{"rope_theta": 10000.0, "rope_fraction": 1.0, "init_std_qkv": 0.0839}
Each number is 128 + 32 x the weight over its row's rms, rounded and kept within 0 to 255. Layers, rows and columns count from 0. Numbers have three digits each. The size before them is the row's rms in percent of the matrix's.

# v: layer 3 attention value, 224x224, rms 0.0523, rows 214-223, columns 112-223
# o: layer 3 attention output (transposed), 224x224, rms 0.0469, rows 214-223, columns 112-223
# gate: layer 3 MLP gate, 768x224, rms 0.0638, rows 0-33, columns 112-223
# up: layer 3 MLP up, 768x224, rms 0.0624, rows 0-32, columns 112-223
# down: layer 3 MLP down (transposed), 768x224, rms 0.0524, rows 0-32, columns 112-223
v214 089:108137134158078066105121175119121161117167138115164073112142182144130150063140128136143128079162125107086170176118131078093116074145158090160117081103142131102162178156141145104127113173185122127108195143130142123104128148131098056109148131166137139138126075113155144147178148132096137135138088129076128082128123115068084155128116105104
o214 091:167108112171184155138080122101139114090077124112158151156154118077090144090095090131132106171138142092169081126147085131145160133123180142087099159066094153128124085082183112140188167105029093127129107097176138085112153118096128120123138100150106138082198122152105106201099163145096174145102153156198187167140069071080161090120176159083
v215 087:139085162163189130104146038099110087089117166117116176123141137095138152139122135146136144178154118151131105124164171112103126099124101061106115096101140135167123120127119128138094140135148148089096118170064178174191091109087187071111153163154178090138143146106107113116130101150183160114131105153111101101138123112229060165118164115080
o215 086:139115104108110189165125151110060189146108118123165159130101133129099083173124127156082104170090139151121165171067092146134126089155108167154079117146129114216116120121079145135126173217143112164117159081140111130132146096110124126156145122081090142094098103127143133100118136106136182131046120071118147187137166141123085081189108113119
v216 098:098144135075130109152155141105168161159128070139106119155090127140149069106175159129085134075124108100169081094088134109163143181144114110137087110126193157092146123159134143151136147139122089196106147106106096130168103129069097174203099133139132148181127143091164152124184111090147092132128152141154100091094152094060133107096167153097
o216 101:107121140075107154153108121117139100150158144128206071140188116094145152119118165100170141119130140077122177146192089112103139109061128138119189104118074161126172126105102175123140124094126108127143076136175142096120125158143096107100083125178151108109167134121135142190158093145123184077109145179130135115131094098133113128096095148191
v217 088:162179137132059140065151132139157078130192137147089104181102160127088114136145097110139141141095128185131191175177134132143139153105142087121122184141156135141130174116188116084176111154093108075090092091154092088114137223143110048096129109102167157141113166131091119089113100118145162131154142094124118129118169177102177117135070155123
o217 090:118191071153184115065164180177135184125126080110194123190142124153124144180164125133192097128092091140119187147180136151119119168067150132134180088146173124139166131085084115132159106122084082118089149144104195183173179156141158151154159130167142096158172148164186112105136183055158060094169109153177144131085113097122149090097116146103
v218 086:124133137154152119159087109162156196089084110167148146109128172091098133170100053161128149133114189172103117116118160136123117131117086131142098145113130129121127132149157138150079114080159171072141140085117144086058101110183064154204104154145126137104100136111113189131129150120145107087081139114160089129107131193111179118072104175170
o218 086:127172142142151109103126096077088113159158142089116177146126130155112156118176143186103122102165087091116105143095111074121129167109150093176127126162153112078133134077139065139150140133147117065171159186086076157152135150138137122113108067064145129172123111119153076087140135130157072161154103167090143058129115113186128142083132096111
v219 089:202105115074129139146132198143097160151133105181130194146128166080105170142088128105166051142149120124175098164132146099097120155146111114107177150107187146134120107103149142070117138154149108078123135132097099169165118066076130106088130090102103109121109138129139138120109136180112172108160084198142140052168159117113155102161169152137
o219 088:135162105119140134125110175152058175119103161089158078160102082134105129105175079137108093123088093167101143122152091051121167103129188116089081106082089059079105128140066187117054122057071143148150081096117126133078156119154069161152149133142098152156132147172142139177142183083182107131129158096138094187129111063125099098100159132140
v220 090:107158086115129179086159156100128094072104083153101149110116156147090192102153072053142152155090125092159153153120119117145120130155203131103116096144079117141184115090112133128105080153166116155157139135144122130129128093150147063165107100137109109164106111139150182086139143176168059160109091106145122148109165150050145113147139173118
o220 090:145137114130133080145134121180166173129152123114197087161105081203166128162118188178120188080100105098121091063180121060131200127095171108168200093138167128145157149194127151124171158099134130106066135156090151158096128137123117173157134141075101177149142122121153101094087119126137082080086146144140155129130109128161097130144173116102
v221 090:114132117155110087122133157073093136120132107153176197169160095109125056073136093095134132075109113127081157097134188115155181088107096099157149148139112154162085122097100119135155119088121126153138087168087135171116170120132091087089114130117118121172105070169108125136127085109094055124058182161151112201139076130153149127066137137149
o221 089:047128117152135103164091113081176142106118117115072186118107134105131105128104147190128154145178163067127048129138089103121072123198093120152197134164137135054172131177242093178099120127190097154106117137201101087110129120150122105108110174086141213121103117104129094071155116136160062159134125132147105113111215141133168179157152151124
v222 095:151105137137140129162130115149123137192149111102150111033156151165148127112132122099157094175157111141118145152124156154149155167142114133162116088103201110084118084153149118012058147119121146073106200110149084134094136144104127079112098090123124124129184037125142108117147107155144139114109169137090193111126101107079134170117188110100
o222 092:107118139108108169071139111112106073033137133109108154171101134072128128076133112110105149159168178116104099143150093149151105117111149146159125155066110203178110079054101153190181161191050117129184123118172139132115150094114113154107093159137121106091098173152137184190109103109122151081087127225149132117107133164116134121179099100195
v223 101:120097169123119165135111142124122129115075095097194157156169095072134131162171188105156092150147126094092147083094054109149165144127149145160128080121154123103115123151137110165097103119143174162093132182112124160154147074106198141122115145111131129170134118160173180091147058162169158110112230117119162095158100127158091161113051101092
o223 107:089176132150100134122075128116083165080157148094109126142132137156127097070077052115079180133214113109168070107069051191105135140125103143184112212120086153079178156141144149135099177094094135135162079074136110125125127134072110141138172131117060174056115101112085126145129094189140203137107102085121129113174128100115106128104174116121
gate0 098:067120125093132174132110090138130155193118120112171117109121090120136173113136036119160199095082166167076158177179116120161125099145144143169114103173146134125118134104142092135141137164134133124082121121101076141157153137174170151090201127094092123169127100103123080130134158207101131160094091133126136106119102128157192151132094089112
up0 091:092106110118125190124160117109131120146072117151131163087186138126148162106152106130084141097040160113078135141090138124094124160086128074083139144117191110114134096114059144110148134075121072180106077211157211091121118122238116142095164092103127123146128096106141160122106150170128129101135141076141147111127149133105124082125117123144
down0 095:112136088150143132147101105075154115121121138184150127143091112101088118135129102205157107086171090118133159123096056078134129156157157109150136090088128088126081115117165145108129099079134178131162108131169154147148084129121169152158117143177124069151132145133148109114054109103130100167148109174147150090118094072109139139098147124135
gate1 099:130149073117180110170097104134086155120142141170059152087108140153131145155142139107113115073126105107142181173115142121087111122158092145046130154099157097110120083100100144088130109084129104151101124145146110141089124140108127109131128117117185127138145188082129155173048139085126157074055117075101127091068112161092109099193137164116
up1 099:103176125148172143180108162185146106100097166186113192063136166113108107168157136125103120110096097116177089145092170118103140156127140149092126154096119118147166103143149092133183157107181116153113127070180103123103129160091083112119111140072117073171089163156136092122129131183131174132112123123127162162119125125099074109115148122159
down1 099:144110130143114148135141120182113166195169193119166129183175131144177119164108110123132154142137090131094176085127117154170150173158128109134086098112140140200162131101088174102160090155110115086130105120124118098195095118130126129125083094170107189149158101134143123149113078113155108090148155134153075100121054134160139185116114072154
gate2 100:176146128112091127101069162186140173171130128127113123057097091114162125132126136108116131133130173137089117214116180144128112161095119123102119130100133075152137084087167112100128184140143103112132149150098132118101106116161135114112144156097154145217145173151170116144150036097137127133144136141138077115193150189136074179164160106119
up2 098:142180088163159187104128200175125076092083110088109117081185128107091129131107092089159108144064124054068114144197078145164147102114153183098104102162144132086114127144151109125065135112103040132138088101142124109179161094180090114091122176139157113100119049092154116130174156117121126143171088142175168179097134123045128118126172109124
down2 100:131029109102097118097130088177110145179126142183181180084112136123157100142156116123111093176117113125126131165173113144137105131122068115136166090133099165148131119098168099121165172147119139103075166132163162159061154125146134147110084130122121145152204117157186166162044183149186174148120175127131175150151142166130133127117147143099
gate3 098:111109137160078104163114136129155103108095135114152131106056140186119172054141104122141099120114124122135158153081134075136109147112178092177117079130107135113141154179079127110165142120065132130158088134088077097125118122120148179078125158105137162182185082169087155074131062151133122131097200135142131121124169123148170184165157101158
up3 097:082146124117122152140110093120149140142126143182105149140157140103108122105171134156071100096117142153164158084114061117149096107126126147074077163138115136072170147124121131087118110122131116128214098048069090108141113130089117128131093111171098117160132102121021142109113134139160144104146151171176131120129119102126121123154080156125
down3 100:104175101114141066130101127089142092137136178090132147103067108136168111126104153137126167128187156111191171102112086099095119127159122156082083143097097075152103119073160112160132140119106133172128143154150152156129172136126169075021116144165097151163133137169178144102106081086119126128143176117123153103052106153098144071165148161164
gate4 102:106102155156099170132137131127196092093095112137143156168107071133066124136113146118109085133155144140178141117123106156108072134061062146150074138154146118134093165148100110149117105142113130158125133129122097065067064148143153191187139129153133142083112112084105192097133107141159133118090102077136117116106177120164105183181114146161
up4 104:146086116151117101132097094159143123097160176083132190184129133061100137113135133119090077154177149100105151133195164186111140159136141087152093116135155135133085141087121163145113129145112157141120101127040126071136118175059087092105156158136149161145099147118087096118123145172122160151137127092087111192093168091118148159144102088100
down4 101:145083147102113113180145111091136151158070065108121098131099134093204116139111178186105156195083071127136140168140141162073077131106140114098122114124122154129116164122150154100170120162151136133144107122137128112160097054132178170153156001183104112093131157150187106154124110064134101112086147083138162070115116150132079133143079119130
gate5 099:151178048098137129080139105121142102126134135098155166136098073116171099129170107112169149089123106177091144175090134108131179091116117128144158043129099137125049169183114156163073116089161139135167116104132146071173169127093127136171149131131130138166152118101162077106107135129109096151081095168126168115150110079092122154195173116109
up5 100:139101088149062160136135115168112165166154146157128173122186146124112086110151137107122136114141142096157114133100131089077119163105127164105106122150119109133136098110135152132090091108188148077125171118107138150133183122094221122133102174046122180141136127133127169131125094133196115114121176088134092112129123151184126144125122114160
down5 104:151113149180152156137086155144094141137098137135132152156131152086170086087131117130142140078186156147148126157072099129179122125114132069104053078123109135078150161160125125112143085133119160118109087108118135102175168136167137144114151100174120177082128140033105153115147115186112121108091087129143130135153163104071161169170103118176
gate6 101:126069113124102082112143073114134102116102127151184137125078082071067147085143073170196095094055074089094132104134106100125113126104120124115138145126166101098108114140146113163178128127145131108141061111075088103080141202099100148109126140099167132120124122092075141131154191130162184117124138101158185133161124105115119114151176151166
up6 098:120097165162137105140120149155135130156145142073135144146095100116136153148167146121112106108160178117123116112098128168064132189096185150080134118146132184170197110143146126135129132090138133079149111130118207066140158131067192059167115110108141162138103093128126097104109099136119106125068102151157162181126131050098096148142105128084
down6 102:099131082075185095219090127118115120142077156185122114151112131138110147148131118145176115170112123129186197115145123118138112136091108126139092139179127151216148159142147158142163152093092134176165086115182122084084102139171125182134112118143110130117101190145187129103121115070085131150062133154168113132172118159113120116145170151148
gate7 099:105104113189156149195164182151142134136156143172136086100182148117137160133166109167104152133148092163138135122087129098135089076122146094144170116102100179104140141114054102181128169146194115163133128168141148094107075088112092069161136082169168124150123045149116153161126068098105092155153201169159095102127133124186091088126106137133
up7 096:093122127132149138118114166117149182125090118193135130126128169167134139106080105144097066101177131132182132139138047185085154177119120145160117126060116112100121173154067178084155150154160102161168107078123126148096141152086115160076156187096133094127146110128118156146057201150163168094192115032156126165133162173186088110133129075121
down7 099:148138127148080113170064154111116091217198103141138093074108113122181100128137175110172183110119121111115142133150121141138087059169124149070120148181069077147157130156159118156101158094129132105130142167076124151096098088171108098118087101111104143145156191145158102112216129133121099109073113184113164091087108126144166130150148108060
gate8 106:166141061180129096051140195108161190126086099119057114132138165170084127105100110119131115178112110128054093153111125144091133093124124163078155109084140108087077111159068098145196159070140152133121100104140112059079166097086091093136112130176176123162173147118115181121133181070104140161111134130104110150101183164139070106131127174171
up8 107:173072134165141120114102106123167120105107093111174059103126151101127142151144063135102113112132110159145127136105123102132167117161101120170142135160133143181162129081116142143091124141138118114129119135131148089109131212130131095170140125123089102159148061085142177112128134097066124192106149149135162133097138144127082138194102092128
down8 110:126131150157126134131087136117181115057112088108058180131139132095123089125052174067148184206130170083085129111143100089160113152166208185140130157083142060102138185107108154146117135191144118142140194132147177143126095094125132143052146129122136128180076121143132150209137111139115101103126078153097123116185099122104122129119144130185
gate9 096:100125116123140161109107102133135074152136175122099112112154125158089111076104098130110187154089099219071118061109114112094099166110090140105133139119133115144156129185141154151145132143112180148094105129110179133099190170155116119141096165158146220110152123161142088149106133069126112176130152123089171062189136132152147153165164125111
up9 095:084147113140058156104121201178162155098145120072169154120147140099178093140142119123134101135125184147151113108111091120074123143145115168114134107143108122149135114208170130201114150174171098094121152086184129104134070178130132090085151154069176117149172146086155148073136122093110085165148084106127095154051163148155135121190051102125
down9 098:193190092149178098145117200106117137154108146113117148119155123088151128159094177131137113183122130099112119106130171077142105058126072088163065141167123133098127117083153130184160118135062118100133146095136105151139082132115113153190078152174081139121087112163148148212163118123136083077122163173167122135133100138135084118088121198176
gate10 095:130118125105112044156121086145138176135167149133089070149137134210142074153142120091082100158108075115109173116160109118056107140105118167104107140058214164183133140106116103094089142138149156148160165147118089177140152199115122109146109161150114121092133151091139139109094112142090200161134119156132116078089126110126077128127183134120
up10 096:100131110160195098080168104087181154105128151119139103129117119156150130155091099130123169086143134144131084191105107137122118094093094164106118115147103100107107117163077091150112116126081186194128122081102097114113128104132118150163146186106177105113135162148101178124144128105146195171195151154053110114187108157126129110163088107176
down10 095:165141130130082086091105110094109175119151131094146078186124166128130085093137139136169160105069158103128134085091079109154129197156109100099111162070205176155133156090164107128095144054185116131149186130151153090121164094120118167161165166125106107184151081082117051117139117199121127161116098132089106101124159092136114139155124095129
gate11 101:177141110083135185102145182195143072125159090150156102134107148195055162114097095074118156066101078116081126156049151112111127130161146156165171103123105064149145181172125109145158078059112106163101136124057086128148137098086101125128116152188117196148165149103185116148113112137152120146168116110128173130114159148115081123171158156182
up11 099:151154162107126127140115153109113116132130061066149150128154152172125134116160154091117130096134135126152093169121118115147095140104129163111143165093109171176167108145105146134091209132150123154135096118077213080147132167153106104114168146124065108148118128116070149108109131121159184072158094179168165132141134138214120138114086162142
down11 101:079101113114202134121132108107089129142096139181105148139137138190139116141107125115143080173057128205125127145150109164081100154156122142099099112127121141135164095098154138101151160108156090088127169154114144119115153105086141139098111156130165095098065167079074108164130113148079156145204090154180119104153177108140181171134146177145
gate12 095:124145141147163162133093103115146092105083158166166197108112041180107140110145097097184107084087171098087112161162202094151127172117119144123110103095132090157106153161106090082145124146126114178097109085143125204176092199118128139153118109117161121108151107126072146111120138120118145148107056120128166117113174118150154099166128110083
up12 096:114177120104115115105205159073161085133101170084086117129096168137110109072095107124103127129136156127138161142092141122172168112138139120152083151138099154110158091082121148182147078182108149126137172161146200098120113125120180082094150136132190103116170157141131192114081165164124128179158107062088071157143102074116115145167129105130
down12 097:114116116142109078097136140122061142156117136134163119094135158091156134099117125072119137146067049119117141102087086131161118136126084055125115163107126114184140132140230138143116077126090144139097153132138089111077158101139156154157202120130122179121146147150158109182093152130103157160064113114089070138136150085090120177039185160166
gate13 100:191138130101140117160078107098091128119137162155192132102153168116135119115101106077191143120143075176166067156095131165154090097139228094101188169087147112116099181130148049178094145119139101193125099059194113065126165100091125097134147123112080099128163099154099127137082125132119126115130121148143180137188121092149092112142128149170
up13 101:099129168116172142083157202135119141173135197130184097079166118088180133133104133172148153149155128069147159112090119107152156162155078083126084098164087152165137112127112155134108162147067136093113118162130126125116068157121150110099103123178120144083102159131131148103143088127127108103140131139103108136104125133140140178141135092081
down13 101:139049173204122097114115147145140119102096068152105153093173115180168124159117122064117188100156118140121162078126153127079133156123131098152094079124134084099056114069137083127154107167135148164107101145083156109104106126137150130124078156122127136131183131133090111149132173160158110093163175105119124083124180119132140085154071154140
gate14 099:127158117163139050147154164119131092157172135149111091172157085130089165141172095123121130111086129158075205157080103112158063086123118133092139100157103098194130124088134104058122120058116125132122109141065113188172069155106117103182132172111139128152114075113178085151089160177121131085076104092205170173146076073134109122143101166110
up14 097:210125139134202071087155163084116111101184124144141052086138189090096089152138098153151121178079114137116112145118052141161141166162089153160118158130107124152199177126080122126138126141121143123122110125095120168100111170147102177121110113128209149150111084118109137093133107173121107069155138158077115117125087086139088092089057139145
down14 096:120067156125131121146100088126115125160115155178130114138122099121141129141147082093100138140098128108095085104156125115112036144174135162181141123110175087079125172134141128136144149072107108108106173092108118139029152152120176138124142114155123165135132186080150151104130102087185118137114141120139120189114122159135139161146102097143
gate15 104:111180043119138112218107176122110228161140132121153177109141106111110180159096127156162137164079141119174212165099095117134095141120159115096110163154116107126095177146123056149115101145115209071083140155126127066073074110173124183070105073145114156141155181190110157143130175132120151085127130145140196127147081142138171130158150148112
up15 107:102086110153120140145078125091079195097176074125166110125142108144125141157158097117109136152130160184101083141134103122152150130124128126124098109087115145141079144085132092143069093133129094117110113095140130097113143095112161113129142120116126125122101178114121131124158096109164148153155123217053098137117117191170131149150115079127
down15 104:163101172038115142169168156160123164152173108089105164100169170143110120102161091128096080128130069154165192105127148133093169193133121111143132159198124155112123130110117096148164149104109135089137124073123192140103154123092136100129127058144130149138148115142152137096076140149121096111143122041091110123122177166181065181109083130132
gate16 099:116100145108139086118150114153158151117162068166213115035141100095127141073088139158167080114112203109097158169093122108114096109143131156084134194108042074094147176200119114088106160105124118057124128120129155181107089161154139127078083126146082098113157102137129153131098131199119148081157130080115172059125132074152110155117144136140
up16 101:113126120101125177119116148100116101136212106126098122104095164115099108095147184109166148073176099162158159121175085086133175141140177145116090126113160154110100158132133099124142152145126138138187209074102143132162113095121103160085112112122142134152140173121155146089072161170178137127122151119112074164061082143157127111128177177044
down16 103:143138129112151128102107160124119140110115128151145115153121167187176106115151144153167073115095165173081149150084118155108141124134078112053119115092103155094091073103082194164127110120190215106121122134128147101135188148122180135064103155123135124111084140138102108150075122073064136144126106074171175189075153101146134163056145103174
gate17 098:095174123141146148148129137165155125132174088195133116069134033116167161149159125134156192086122128151164133090117154088092148151125085103154083159102150103173080156149162100101122149145192139131108163138112121104152092170112166123157084079159113137065150154139116063137098074082129052126079123116139114163116143092094130149118113098079
up17 101:147133122124162117164142092137121155106114097167182144121121114110168128105120136168167181125121172116151108139162089190123114183117138105078183128108139152098129118118133100106146120165151092205084077097123122103128133169150134169112127116122143113136166122118164190104156122153086134117166145164166161132070189168104098055142147094152
down17 100:172127203160153094111089105096123164134156149130118053108159126120144150067076184141122120136144203137187121115125093087115131124117151117177101160184207185088144150123112146120085160091095080117165162127142173109063164143130102112140148089143091114075154145088095090092090123091085094203136159138133156114089137139113090180166105185141
gate18 096:112147091082092139151150140164104120128128134153088159141147091122156159082147136142163107058148112098168192195114125087120096131118092171126040133137109107095079153095136131115123149119147118166091044131110117166136107140123168091118101180129169100111110112158172189198110091134188094117129078110179088126074137121100119164117123128160
up18 100:069096176137068107127174169120147099120166095118100131078121108134120170078159125154097151130154196088100166186079105110105115154145106114128155134194113101183135114127119165155151155119136140160136122157146127151144101135086102130144129135121101096148120107122099131118163143087168187114154161114142109156091139083123124083128093121163
down18 098:116117147106125118084117126174160119102065121170089168095120114131163164157186112157111129200127104162125075173098134144155112144150142117198138087120111144134100113143167127177111185111134155142100124124135119111124116150141163150144134102167126099138120087130141137159109116127146067069165085113118101103117118216151124118175078161094
gate19 100:137121134140140115119112068128112157122126117104138128124129138133075117114184170155077131162151097124101180193091109110095137113133145154125138108132118106164092108132138110161121197094136132124113147169191129175146057143143045151101096066090147157164142088106143140155129039149114126154137066062142100172169110074134108143190119196146
up19 097:112052163172086085132093135056189105132085091155118131136134163128118139088155188124099119143097121159143141094097085101150128126130150136148123133168149158067115105113116095098170099108096099133157182175085172096082157171123161160103075096141155081136130105087149212129195087193144114126085096113112144121157101158131179151176102132103
down19 100:162142108115188182149165094131118213056147166084116118137124153177141152138126178150138181145126129096098153106152078150082155106098075136120125116154138092167111083112075113106139119111121115164103124075154158161142139159137154225115159099165130184098119149113163101167095109146100111162139060108112125076115094086150135120089169083159
gate20 101:141152161122130116119114178134239162151144145152125143085161198134117099105108107166118092140138112111145128168074104138086144130078158133109110139168142090085103137162115121088097142076071108125135108095125106096062159160111149132147154179151153112100160122110097155148102127168128153080090228121175150124129222115149135133155150194152
up20 103:121157138182122099091106166116062162146136083078139164155109128083137065095121130086114176071115165100072104081104141148150176105097153091111166138121154186098094137153104126148189102121173132181097169122074121107144141147180102141170142143053174098113128111147145114146154168123094090129138099101090106117127080088091174126131090120109
down20 103:134083100112159146151117152096145075196094103160111141138135135173127180109167165101144103126126129104152117127125181142152125161116169137137160080122114094073142092131115120122085118198162187104187107108127111092125183062118088117131095084106074108100104159143106147125099123100131113154116109111182107102107163139109125118114116169100
gate21 099:118094103146148134148110145183105154106144098108121143136133088147131110100133117095183057105140091124096103182158140171121142115114158101142115090121127124150075082154094114128067180198140075115128130163093147140104119140127124094099128074127123152143136094073133091110109121174041170174165169169122150097121170117195109172115173066137
up21 099:132094156128057118123147085095093071134203173154142081125107150135143080099116118110108074162112156161165185154135103097109128176176145159180103126112131178046100116060111144121146123046167058165179134136084157095124104162140145093152112067160096135124169134127127165136128089168152146078118107134112175196150152123115123114137154160123
down21 101:142155162125111099142177170118120174134134119092133116144146090129161057125142109153136130151103127147145090127147092143079120113104085149145149127129156140200153096087123157153067133129128103180104132156145060138140144139087119133170112149160188163119153089174101082107156164132143134082099157133109118125089132145137117169123148055138
gate22 100:120087132122147086162075130125125145143178123188146087123142117115091134099205101046117165141113077129146134124129141163067115099077120160074066122173106124162107140098092146186140108097190132158137147165098143136136149175154127057165118074127100107099099157132099186121055180130142119121116099138135081066150098032112105129151106107125
up22 100:125143103131165177147140137101204132101149117083110189107132139126193119173075153163077111103104180120091140111136099127177169177096125153166194140127157088113089140180145103112127178091058119091153109132149133086116121076131117153112130150102164129100143108079143060148143131092084088173152149125175118162129118163131151153169169181067
down22 098:115094084128127096204134155106101114136128134094174108158197150185121062130149098165112081150083102163159161096100173135115069177067088165103105096153101117110138143176116118164125099088169150105142100167098191139128130109196134184114097119131101127125091135149078116027169116113108142163085116108140130158068146059120092152172098171153
gate23 100:126115127048131148170134128156122163208159176133153104092126118106041078114152100063108103134143113181100124144138134176154108130127108074142117167111138120111101145077142122114138226115151134118113128179134091125169115095105103152187142172119118159163084081156183112137110129081163084100111104152118137127152108081123134103130129155128
up23 100:099074128176124084076145169117153122159093067124096092150135176203110023081126073150150128120135127100136131109094159149125090113138087119149116124089102101061088086132121137096177148105100115165131126043138129130092133144101094123127111204098152162151136179093132147133129139137122099181134106160096132117085200151102096105118123166105
down23 105:101151171141060156037175167131050132178083099122136092169161141093130161093113105108059142096084131123125097092108088150057122120100105103134114133096145159134106159120126143104092133167114127078167070141140119118171141140199177104083151114146127172160152142112193127159137129155098121147088088101125176055223189119087126097118139104117
gate24 098:133142093153153094123094101141128197165119142227110124110077100138092142113199135078121126099093145133207133173174143087074123089052079134150114129123147144120163157162161081146090108102143144116120127091137122194183128168090116144189135101091139143139139117171202128149073094087125092145111143162123157124119154146158094141149126169099
up24 097:197116203134149160118091086135124129133181105111150140080168169144102153099155095190151131110131132146110169087166182111108187156146147144094114109147127127149139137158144112155078135111135076100104150079108121175127134090143128093147188128088130128110066070166130129104106188106167121137164160123125193061099063117088159175166108115054
down24 102:076152166105156131169105092117137140155118106192176119130040091207134090134139150128126067166104137176138106102106075199124116129113074116182107178071176132158117145083132109095108106141131113120166125114160164086147134104039105149168168165096112159132184098174139176127151089043094150115148163127149082136104065140106131130107115164122
gate25 101:148184103076106145158120121144091163168154148149111145120154145141135103100113113166059189133075096113102164088097106115110109172061167153120112100157105140140159113147122106204175130094164128172164128099130154118122120131148145095144150130111157124174112130191119078125133095165101117083142168108086139208118156151122101146144172104101
up25 095:087122114120152105119171137175128119107151135097145143141106119067144086106158142112123236089169124155097094137149161135098126100159079131149130093155142138162061157127121111169205083135161141164126129117098114137137156131116101147122148176101172110109125122120102068184165103155148142205157083103098178159153067155090032065191113161128
down25 101:124115083206140178097162122125113119130178132097148146137165173075150157087079159077118122123146134145133086127132141131114084128182161123115145087121113150185087098175110034150148089133122137096140111096166151151088179052140142178136117155149092123158158119158166131148153119137067146072091215135129115077116125128137111136117084068155
gate26 099:134093110095117122127127101132127138106151106204161200174091143133120157090147081106136183144118172140145127157074118121128132107152116070134097137154155122060071115162094102166127176141159222126131133112062149092126135116081130128125139147166157090140095104137102140183063111103119136085156161084109168095102160165133107151158184143173
up26 096:200122184111188143137098130137182100194102122092126068126174172121156133185168136144081077147120142120127175128142130182109085120113148160180092160094143174154110141093179155143104103120136071154136092128085166129153091148089181061098148086081129143110112138087125134105123158154121138195075132147089084141143110090092155082126115146104
down26 095:135119131121111126072128139102143116171113189103125078164130104237110085053080123105121112158132133215126197126122095167100162127140128166124090186151137083173082086114131131181080196070132183134111104104119145094155118180148132145179115169136145119116121152121170102171100161129095183130103157112182148144118120138070093187120117112159
gate27 093:161082115119190107034128172130139142161104182146122105137171156152057106097124143128115110135139076155106210157174171144143090127021049084147088134087151125130144088079149088102191112114123180128066089189138084145154122189136111143122103099148164156103138095133111123110094155149174124115151077121087089152095149072071153107143133138107
up27 094:123129135148165140115117179099178108123171102167134121158169120102106119154133086122123156124185098088071087158120140088176174095121082184134170108118153135175151116132173125133089071102145135131122083191138151076116108088169118116194101101126111125146139141160164105136070125126191136181105132095120112172075118149180139077119160114103
down27 094:176186104112160114114145079158125105139206146146103106094101120153140104170167155107088097131123132179106117199200176103152153134106137138147142095140133146151095108115131175164112142117121163117170128079156130120124155147144081129045119064111145140145037125127105242096138076133146133093150137134147107182158124117112098137110105062096
gate28 106:124118062098124129112094133198107129156151133186102185151114112120141102076102187140093168083083116139167153145066124125066150131157118087106083172121118129045091171142137147106124085053138154129188103209135116170118133154143095176149091187163148144180134104139125144204147138056153118176130183102113143158114114158088123104173149063175
up28 109:132110108136099179165158103093138188143066175206133128139097099124079087100072100113081167130127133128130109183089175181158156103122147150134115092094111136175126142161128110112146093130082153200113150122108157124116122194134138141144109151175130131146119104079094182174129027146108176173075115105164114150107155112123143103202131119159
down28 106:111122137148137125170145127167145142189160165125180088147124134046135128132148164178161100092147141090134117142131137139143129120109132087108085073179165186049171103103145180117189108120100148115105095142153135095132139095117105121146205114128122126107125159158134091137101139165122129203096135130163156124054135090088184216130134112061
gate29 096:115099102148156092078102085159202126048167112115115154117180109154156136114079122091119113120071133209091161150118145127141143095105104157134111128107136101138137114125170085086114145042138144174133157143116122150109148128115136146097136144071173147212105184118093137134123210124105119101102082101125179101141130072099113151177153198107
up29 093:139158136158163064151144143126093134135086147146078157113106229129147154133120111155158135108093092120046161084138150148116183151109139112143100117203112138154177134097139145131067160068102128167212190118136144100158178153076151102113154116155071091116080143224088183153121127132121150124097135117135188154162153113164087166104127134151
down29 094:122099139089139191101149072129145118097178202130174175097161153114114142157076139154083113115116135148150141171139084139126122149120137073178124117131126128175070158136106165132056131121132177073138109186127154144119130209165128126080157122138104125106111187161127088212138116090092099184123139135133145107136105120065116092071148152140
gate30 104:142120099173117106094134161189131110096121137140130082115180171147091071120113125107158164137087116163106139135071141165097072104093163106111142158096140111138136160108181122166127157118114169151076138211107152178132143153113067167137109074143173129123114145144118174154089162096071091075163098135163107088139148145141075164192155128112
up30 103:106177136161090157100135132128099066123084089125141166116161102172097150144153101108046098138114107152091159096107103149063112071150146160125173147095143135128123166116118134153099191069106171106076099169120180111150182170073131131197098106126102143101151158130163172166067102118155055108168072132148086099105151164116135102128120125150
down30 096:095103111100140189138126113152127142131120146129168075139096149162138119128084159078103122134116132076160169084148137192105171135132106116121155068103119121179106016142151130117163173139077083160112200149184105118197098138117177128124238101161126133106163110117071136083101152150170144181073145135115137106179125134111097155129098091111
gate31 103:095140136116089090121145076161122182100138095122089107133100128120165110138185112165081167128129117106096143141099120116149094167074150132200108141125148119082194156094094084119083135134165147129110144158101113119151139074090143153154173208075147131110131133155125201165077098179146103136148197146154100158136088106128197158110126115106
up31 103:109089079118093105103097176138092073173087150117134114108143157149103119117135195097115141180188073185149226136130167180119117094141116105066076105178141138134187117127095172127144167084170198140120106148186142126164131142184122144151085090120178126083136039102120150109153110093106097124118166105136111159115109145162117118105174137087
down31 103:087140157236148116166108145105113113120125131167144117118093067204120102146083150155139137106099140181095121133063177126118124158136074132181126142202100121095150103131150117146153116130129128112091161090130132107152124107142141105145147128132176106126144096121123140183134168163088190076119154104114147105179063135162168121115154133172
gate32 101:115099099161117089167044137184154165149087125150152120166151115196116129087142129100160122131116128079116180159090134155150109140135076103109102134152180130205106105099084151117099151188141172101179104144091064158163192125131128180093121133146122119158150092134125128148142195156152112147127137085118138085132161153102128140155080142153
up32 100:103182141120107143084063165152144153157080120123147073151142106123143120094030167078135125130096111065147145114122117087124125071089107162103093110148126154128130093119096148088090136191168128125141155137120083139146176080175127111080137122133151162079141095100104160123193164109094145109153099159066113099167143179145161105117120173118
down32 097:115122151094189173153063116112113125153159134139126110150163141152079131129163149112160126170165162112134144111112111101170082096215116106089149151145102088154148153111173134186238194107107159129104136079135087160110113129096125122114233166104163132163081162056135113078115121100059103108142131110161152093132103109112167115111118082087
gate33 104:106070143077096147108148116122160107110190119156152130150067164139114112150101093092094158076138096185063137183120171104073110106070116181147124142130165147133216162088125154128137113050091117158161061130092211084130153146123150168139132152084162176097053119144143135122105102142119094138195116084133153189106168102090058133143140139172